config.yaml
d_mlp: 512
rope_base: 1000000.0
parallel_block: false
Each number is 500 + 40 x the weight over its row's rms, rounded and kept within 0 to 999. Layers, rows and columns count from 0. Numbers have three digits each. The size before them is the row's rms in percent of the matrix's.

# layer 6 attention output (transposed), 192x128, rms 0.0652, rows 118-127,150-159,182-191, columns 0-127
087:406546480474518527473477485513518423549505532526507526412467482559485455491546458449501520490516595503446508496469544461521423481466500515532566535495507545492462531445522589436517487474476513380461505470499516496457496516517576608452507492446483470499532487537546519448489460505430520499470540503496430553427494544528455452422541477534496512453511478458505496549505485501433483473486
076:471433524471547475478495440448531507477544526443559512471493570512480457489542469539515437501473460479559512543557477495473522532534541572532569511518515512505498523483548477507550510472523517468451442518496507487486490471512538536580514613522460552553557522416544459528483578443492525503441523486492450506509389464467489472578452493450488408535459502473482551523472456489467529444553
100:450503498455571450491510525466564443545501498471495525447449526557496512465551483509514607472503443501556520483444473484596489560440526574449504547514415510529495532497545490564577494534429503532515542530493543521517606529549505551518519529507518510364548477472538503482492526501471480527453438529520439465455445485522466499476450509503482499536550495469543478481504542485513458470515
085:490522446489452537560504520520494495477531548535506538553484496474488547469514485533553429499489536497442499435521464481512510531469471506689543482484501487571555461484509519527518523482500584520500480454474509447505414479516449532536530493511529569464438541480501483500446581524468492453526510492475445500499538479497524436484485518477506456561494575565509522556478468542561407456545
092:448515560495537491426456448437574467534498475489412489441538476520536497453535485530518575503491448527577549485460555458428452533467590528544497501514495482477510454447562477458485471456445485458480436455467494466525453562461518564446522554482503481491441501536532539519458599481482444518460529558469468494438456516546501481463461460514480493456542507473488543545524510440527482471533
078:506455545499411462539478477536502486510533453523453462585568495568443480500518498464504448532496519436503467448558539437477510496500494583478564530533461540554456458448395496419473546463434495513504496442518543500487482484549472493448483566487490503423471468525527489522472461492487488454575414482539508529571464463478458537477523515463503575489455488569470505519493507479441478504435
077:534537456519488469462454512442503496515496462516522470429458509477454430524615578480495461512477525510504456503507497502457557528515529503437531492534539468482459568438477556449523456489582509413464431516537461486465503523475520472500533509461457500512503584487514488464564533434507504500490619482561488560498458551522534503537574435521475510470480537450557470562477507548485530486424
093:472432472488494495432517431456542492523466464497470548547537481537453417511560494489521552524482550468544527500423465504432529529456523499488503528502508512515485505488506469499547518468451564498445581492501448540525536582456473551452510548484495563514526474551538571485506525492502479585501552537425461587462495451524420518481449489452434585485497458542495563536527504453435506495548
098:407548490445510467473549410488523479540454477532483538509485535524482527468580455502528563488536508462473583473406501489498491542484552515499503502490536546486483520465546533478505475508386542483449495490482453539537560508528494532488534469434439500525522493522527517443471596575457572538480548580458482510471485510555484501482492555434495571484545522545527524487503502443523518498597
080:503488500470530473476434471493527441509447531510502521495470465502514444534505504565499569515569503519531493497468531551467531534444588514433522506475454502502499518451579478533467535540434526483482487489563484472513540595516477538486558519493528477424520518496492577442447536519452499473502474501488390611486541528459454481554430420498517505494486507454543628486495493478469530459481
107:451541403511543544501534467513549489469487550536493518494489518459515492489513524553524486468499467484542441495508510530436554489459481565511516468487474481418553460491530438603492534599508518520456429515493592498487507457536541463512476467535485497526473473480539461584454552557516395439552494478456436424532507500542535488513501560451531451526505497510471595498454531479487499480546
114:525486520490494462499518506516453566469457433485483597435469473567404457549524545476487520478518523531507498525602557587530510456478537526505485441437445468449472454493490559533533512464527472463559566518536498503449587486506557553495517498494501496438490517509473513531527465583495510542549542491446589503548550503485491517421509468504509591506463523503484446522542463475456531508539
101:443559468564405454514468533492535510431467483490522483527485531458515462528470484547524521535425535486540461502539506546475533470508500539503491456592452503480450511519448497537487441508451478520489465464532482544434525555501566451500417445525517443493502483539445555568500483479535392475462558462519569498561513469507473445482494479520428528565506545465442509486485439513498586533537
109:542498524462486527503478470521481503467465504493564430509504463468505528532520474517496411566524486542532487535541566476414448499556506448476468513490428514479422474462492483551443540439481497463479537502509472544431501514493465486488507455511489527552461446519522553500570540537525506486523575482528544525486445532481540530558428411522517531399524496389533530470419539494427540501453
114:470520502483507459524431569518533484547489485488557487510408519495394511542508465445499575494535515467391575513500440466488512557499482415525459516532492475500451480506472513418461565544526428494520518531420454473516484494479503500490417473563508502502502544493477562552505505481524535554507510488534542551522520548482555497549529540460492439509528425512432598454501471552487512489497
123:445488404432531480439540569473532511464511485502548515524435448488537519543456588490473485471459506489573520487482423499449523545497476462481477467426462456457491479501500503532545528551489468564452519486550483456521484511490464557389529513537532499609512472565492520470574513505487435512474609474565533542455489489514495459444465488513518475477451509492541490520536539491510453449524
115:510507491539419462512513458504519478498493514544488524515424491465414524535508495481459395448448471475528577518504581517445442563518488529568491514455506473462485428508541485519500528508469468595424433495468544450493509518489501538487498573455498472526463564444453548451503552470492509503530466509434507451473461543483522479514482504454571427452519429495447433537508516484428514533460
115:493515506522523510481537442557492466467425527453432453514484509543588478510455482500610468452411514505515434502467475521497502526503498573497494465510413465442450493564494474519434403535514489453526457541472523563435501449492558476507511480473520537511532538469482445499456485458473484505516421491505487382495416521496491485505449556479479412477531507498482479458481468525511557500537
110:547456475565489563494534532448519438457578485552453503472505544567531467513526607477508511591522558514486510557506496450522545480552514430477434486553537480540501468482501515514517519488528545485501485538449495448575486470472477503483560570535519525539542558442509496543469456469520477431522505434515510561457607515493478451513524482470513492526526478514500485561523531468521381477452
127:515482512460494537482465538477451482497582416540461530493554464549478525505523556467523527546441514500419516443496498479526558550477494441477475513465503506490500573492527516445503481507407455531520505494480473541584443514487434478493496522541495500497448524480514446450532543555519475541494527449592513536454534494463466398520447523521490532457512491507631467552555492535526427441536
097:524537505437521459483445475457488429552460497433534496607534518517464497495517529517526505469510501516463481510449513438569486492550487495393488466523524483536456521493499487540417532480490491547559522541532503541536542538496411453489541456512535460499505501434488517562482540514601466477521523537490542468469460567477420545545535430534538471451450519533461411476550537512537561492473
095:536473488499506537472446534579497496576553514504466482472462441515492468503493352467552497499418557514459508484473495498476404516482453457488466503447546526490472497591531487523468446473519578578436483540527509407562481511475499520479527472511493508564481586476508536479483481470566460529453492483515455546502453493528482524493574477565491521514541505449477434546533488508487434494490
096:548573487500555504527473522506490518496378557482443552476501378521580482530450505512528506486540504536480484502466444504442421536532525462549540505424550533441523491549519532473460507497491493502442542478514487484520560461494448509441507505507525598541538435493498514511439527574503475543438473553484481516526463491546520492505447508448516449495503461564549559486503458410468477518469
088:502482568491524484495530470597488566555474534517433530490419536518486502505506610470459533546466486508510511510480542483473425485506537589470561483507582484485507591534479494503545558452540554574487523453546516456498472479513456523527500510532467476515480406522538466503508558502471546538487605461471442437533492506554493482534551528533544451491483511517481567435467465506487496515442
110:477544498534471510472500526434524519423515542497518503423465532561466478456417530513427545433506510503601530466489468484460488554490553526466444512523397504511478509480509480570537589483514534462497470447514452521482472539488522554500526495482541447447443551498454428464487530519503429498519588441497437557456473563505521488506581504453513537502504510482520542508422504454464531468528
087:470515431544533498519432481498470454504512472532542415560549506531503507492506578516529448597560576553481514521533487539477510504554543445500462479537511543533480530498542563472532461574606535442527474439461582487513453526459523509492511510426545495554545557497521564526525455492453486470547495461469501530478556506450535497427466481518450501473542452517447492563491518509466519430497
093:486493495537448438546407470497553449497555433497499450483522498557586509476534467428529531537489520521484535490514502505484496514546479473505550578538522522466504434430505588498505504487605541434510485524506445544515521527420543521451566512447528548484556522498566509527578452498468478472511522469475445563561479519480554521522517467541488480467435538465439519420511464477543477520475
089:530490482499490551522520451513459560570534514513509522486498512548557503465491460448461462549520466478464479538564523494543445500487534537516562503549487485460486559452507591465486483502461462509503445489466492392461521529507510592471523561586507440593478524609573507480498523458473486451507475426503462527515481488516456429523548587521522487520600533494478461529460495502476500504456
085:514472441529523430530546441515505501501481485483408549394495496491480511553570505496549498531464545540493492538463490577513498482476481482510491579515514474482544534556497493505530437536515460539537486482517493487530506504457499565498508535487530519488479508518459413515627502446479483512456416504482561475514419464558511500470413539509446460489439535389531560482542443547500518504532
093:511470459511461529549523530445494531504433515526594444555543418558510549516496524486558425522497451479509473515497541467474414472514527546471570464498528518546546528407490523490491568414477505542457577579492492440499459514497445522518452501512488509524550441477631575531481418509485526454497489517442486488512525506483478497528514465484463470553470488527510523501503462553460500468535
# layer 6 attention value, 64x128, rms 0.138, rows 55-63, columns 0-127
096:453495563421512487532515499533501445571498510525505555523487519530437539500509510508529497535536433547480459431501486579512513458442513462523525461481499510433506545489515517464587549395504448468472534476478522505462483521468501439521489465583473464481512525545527513457542459556541508417454561469463591506475487563491528495491519535458473562417476504559526498517511426495510506612522
097:521498502581537499582456561464485507495553580443469505530462453472499491532474483582434482499537489501492527477454537512440466534496428459571488503545461485533466475559525520532445465549562486441437532502470522495506563480468576476479487540539482458474510535475500589489533511508556500486449536533465427519479467481508554485500568506433531552492429508508494457450503395504518458463421
091:529505450501507451513539478477599497479508536533489462500501544563504545523429505467447508495504481478476428448503537460492455500556504455518568503551451576434455499473572474496497523467397443479507511514544457475500463562548518468446470502537597561509479438482564486519568543574536448558581523500491558546507475465489531536562498537487486501478451497548523495494467546473475500418509
107:430592474467441513501482475550536544453544511501524478466559487580440476546474480496549518556477517530452468535517422484458470560471586471501471522460503526535506423535563465458535480532520494523535464492403526438533473485534485516520499478422459477467528514426529459483520515472506566581555508526455560472523513481447572421518524496485438462502479482496490469479536441423497474478480
101:492512525474489503463510531453519565552504539486554477440469511567579523532509565526480504469568410589517530502511490410498483502477483544506509573490488604566509521515489501486536582531514485520533537437548486479594508557537384551444539487449510528502423523543509524452527473508542485460522548490473494565526533523542458467456509549519451467542498529486541528514514514463488444483487
103:513415497419486464535438470535503575461512500459510508544548426529389513538523516516505486502446457449519479493549499572441520539572557512508475589472475524487513511547484542537488527473479530503428474562526540522412515503476541514478550546477472539538468551476547482524470472549501513475492549437490516539433497498464486535536502581513480458459542521404454451479528552532435515518486
100:499530408503578519515507484529482496472449531428525506425484481495460458435501459514512479459454478567511475448512532553551486537519472508528514517487556500386512530530538447646473458532495463472530544512496527513429536434571519440496561515502527432484454443467501570495515487493533513506531483494490456482522482499452510471533527461451467402525439547460449508491573489474511511510508
093:490421537558507519508540483512453486479495497538544428452474504446451424501473538510540607473433464526478453444530494522528517528515539533507504526490473531581520423505514541525526520501512471463517607517459479520470473493553500501469418463515457517533515574489479460515522421469582484516522432509498494475414508527469474463533473491495499512569553460506451523440486442446561433478431
106:478513509494474492516466475428498497528511470515411461515459612489543472480531481521519476535548547514501443495469454483488499636442533484450428487534528532503501514456481421487449520578473588473520544447554477513528471549453464442431476527510483470457493570489483466562502550478481532495480522458518472498443451469476520494525431546479475551507478500492469579524578468475556442489462
# layer 6 MLP up, 512x128, rms 0.152, rows 0-5, columns 0-127
105:463487518464538460445435468387488505563495529482537467503555526446554498526433477499435470550533456459498536607511470505472470413486512498549473508461449477407486457533462537520600467451519486497509474491497465488516501498530540416491498457538524503484502430564537486509429495458505548502503404450508486500441541520527460513488467439547515516457517500497543513478420494421500478495515
091:544483516483503440510471464546497465485543595531428472552511521505608493479532556528466483531496528544483462517523499554470457553549443541472475531425506508575477482539530429508556441497498438481533488487489476552493554501520514466505570507528532482556555511501539586470441448541543455490537527545470524542567529455496529518524432457509492463510514431510608583526465491534469519528493
094:515520479488545556465497500452565497481492539498529500449501535514456458489440449510520494541540519439462491591452470513453506538462542480467498426531467386566483470454458532523537500518505496505479466485509512528478534482453461512426487524427475507529435487441512421506502485566470469507562495516366501495483497505431476399496471504460504541472516571550497519603492502530528531560513
092:501581424420464499509498531531516464459495482497513521510467446499449542449432503553537478474513517483512485548511476530488487454522516528466517592489426484525518518514529450507385502503556533477456538508485584475464555466488534556503436539417541513364493518493457583549496528462492494597549465490471410517544515531464516519505506443464478476528484497504488528502537463477485527539472
099:506523542530539497520512498474469535483460462529474556444448461507535533559490475416517483537548411507588487449534495541505439561546462541448483452517442448511467493544511549533499515509495551479521529466489475478424509513510473374472484533518505500503520440577559508435539556485530508547482425448498573510487436577436447488470511539498499429433507546544505525472518486542527473489510
102:486472461480509459516435484578502552531496514487520500464469518492521452526446460540552512457513454430561486436537404472457497501463524470464469487499434514549488471503475529545489455503573511488483470508529487489482526551389539466482504489497446365631545452437492436494487490434465490521559491497473559529410511457455445502491512512493510553553490478477533520497512539487507485530537
# layer 6 MLP down (transposed), 512x128, rms 0.0756, rows 0-5, columns 0-127
101:520546502447506456493526545462507487498503475556500490477489446525547558482537444506560446465462506551487493499464525458472514479570492537411555488524550484558494534529523453527444596495525465535534480474478500490460523506389469505448455499438424492455417512443488469484500523507435523518556500522472476578488531497506426478499554503492519430507542510495492424448559424546567566445521
093:491499488493489527531457567456443541519487474500590536447484485523416510572478554485568535509580459434498576494500537496496532508467579474522512476547508470469571517507459540484477562491482556501523544531428517468487490546533509485514493512515518500518505482473495419520526560528485471482486443387464431462454412462475428539511487520495482557510491546512455403458505506459552469428512
085:520530497505512530494531478572493501529499512428535506513451415535535459489540491498527499494554529427552552468593449492466468479515472497484505558456511558475468495591501545548471501532444466545530540514489492504549413525553636469494525454520520452570511505474469494525487465525498446484463545509536455502471511581573502498493461503494563501528467514444501576436513495532475450395507
090:490484520492495429454523505501442508495446511467497475459505523511530482532548461485550480510466442495474511575494513523548536517491443429517460487505547509542437433517544551481531449483495418562503517514527450540490462553494485451432491530491484464528555467423600555506476475587549557479555532457445541513482440470595472481510538461580517512502556513494513526477485557481542604462540
096:560515421514557554434526536464510490448545481554482513580437512538541489519491485553510516524506448500517566469500564519468529515533528510512481516477486488571418410483449501529539515461453504445529451522522448481520490507479381496484453441472497493555588550474480506544534486485540531490548487523526586527427475510503530515561545506548425507551495503482507425526562464548542480524538
092:482543481547485566484467559495464525499434511486458518522473452481397502460456517451489496502478533479504507522547461522514504471558507455478443502482591517462509499553552546483489499505445484475536549524427599505546488451596550543460522559467475516470503496550484527551496489558550498474405533479457518453578485534516458426421526471586446483540507519522443501453485474480511445545508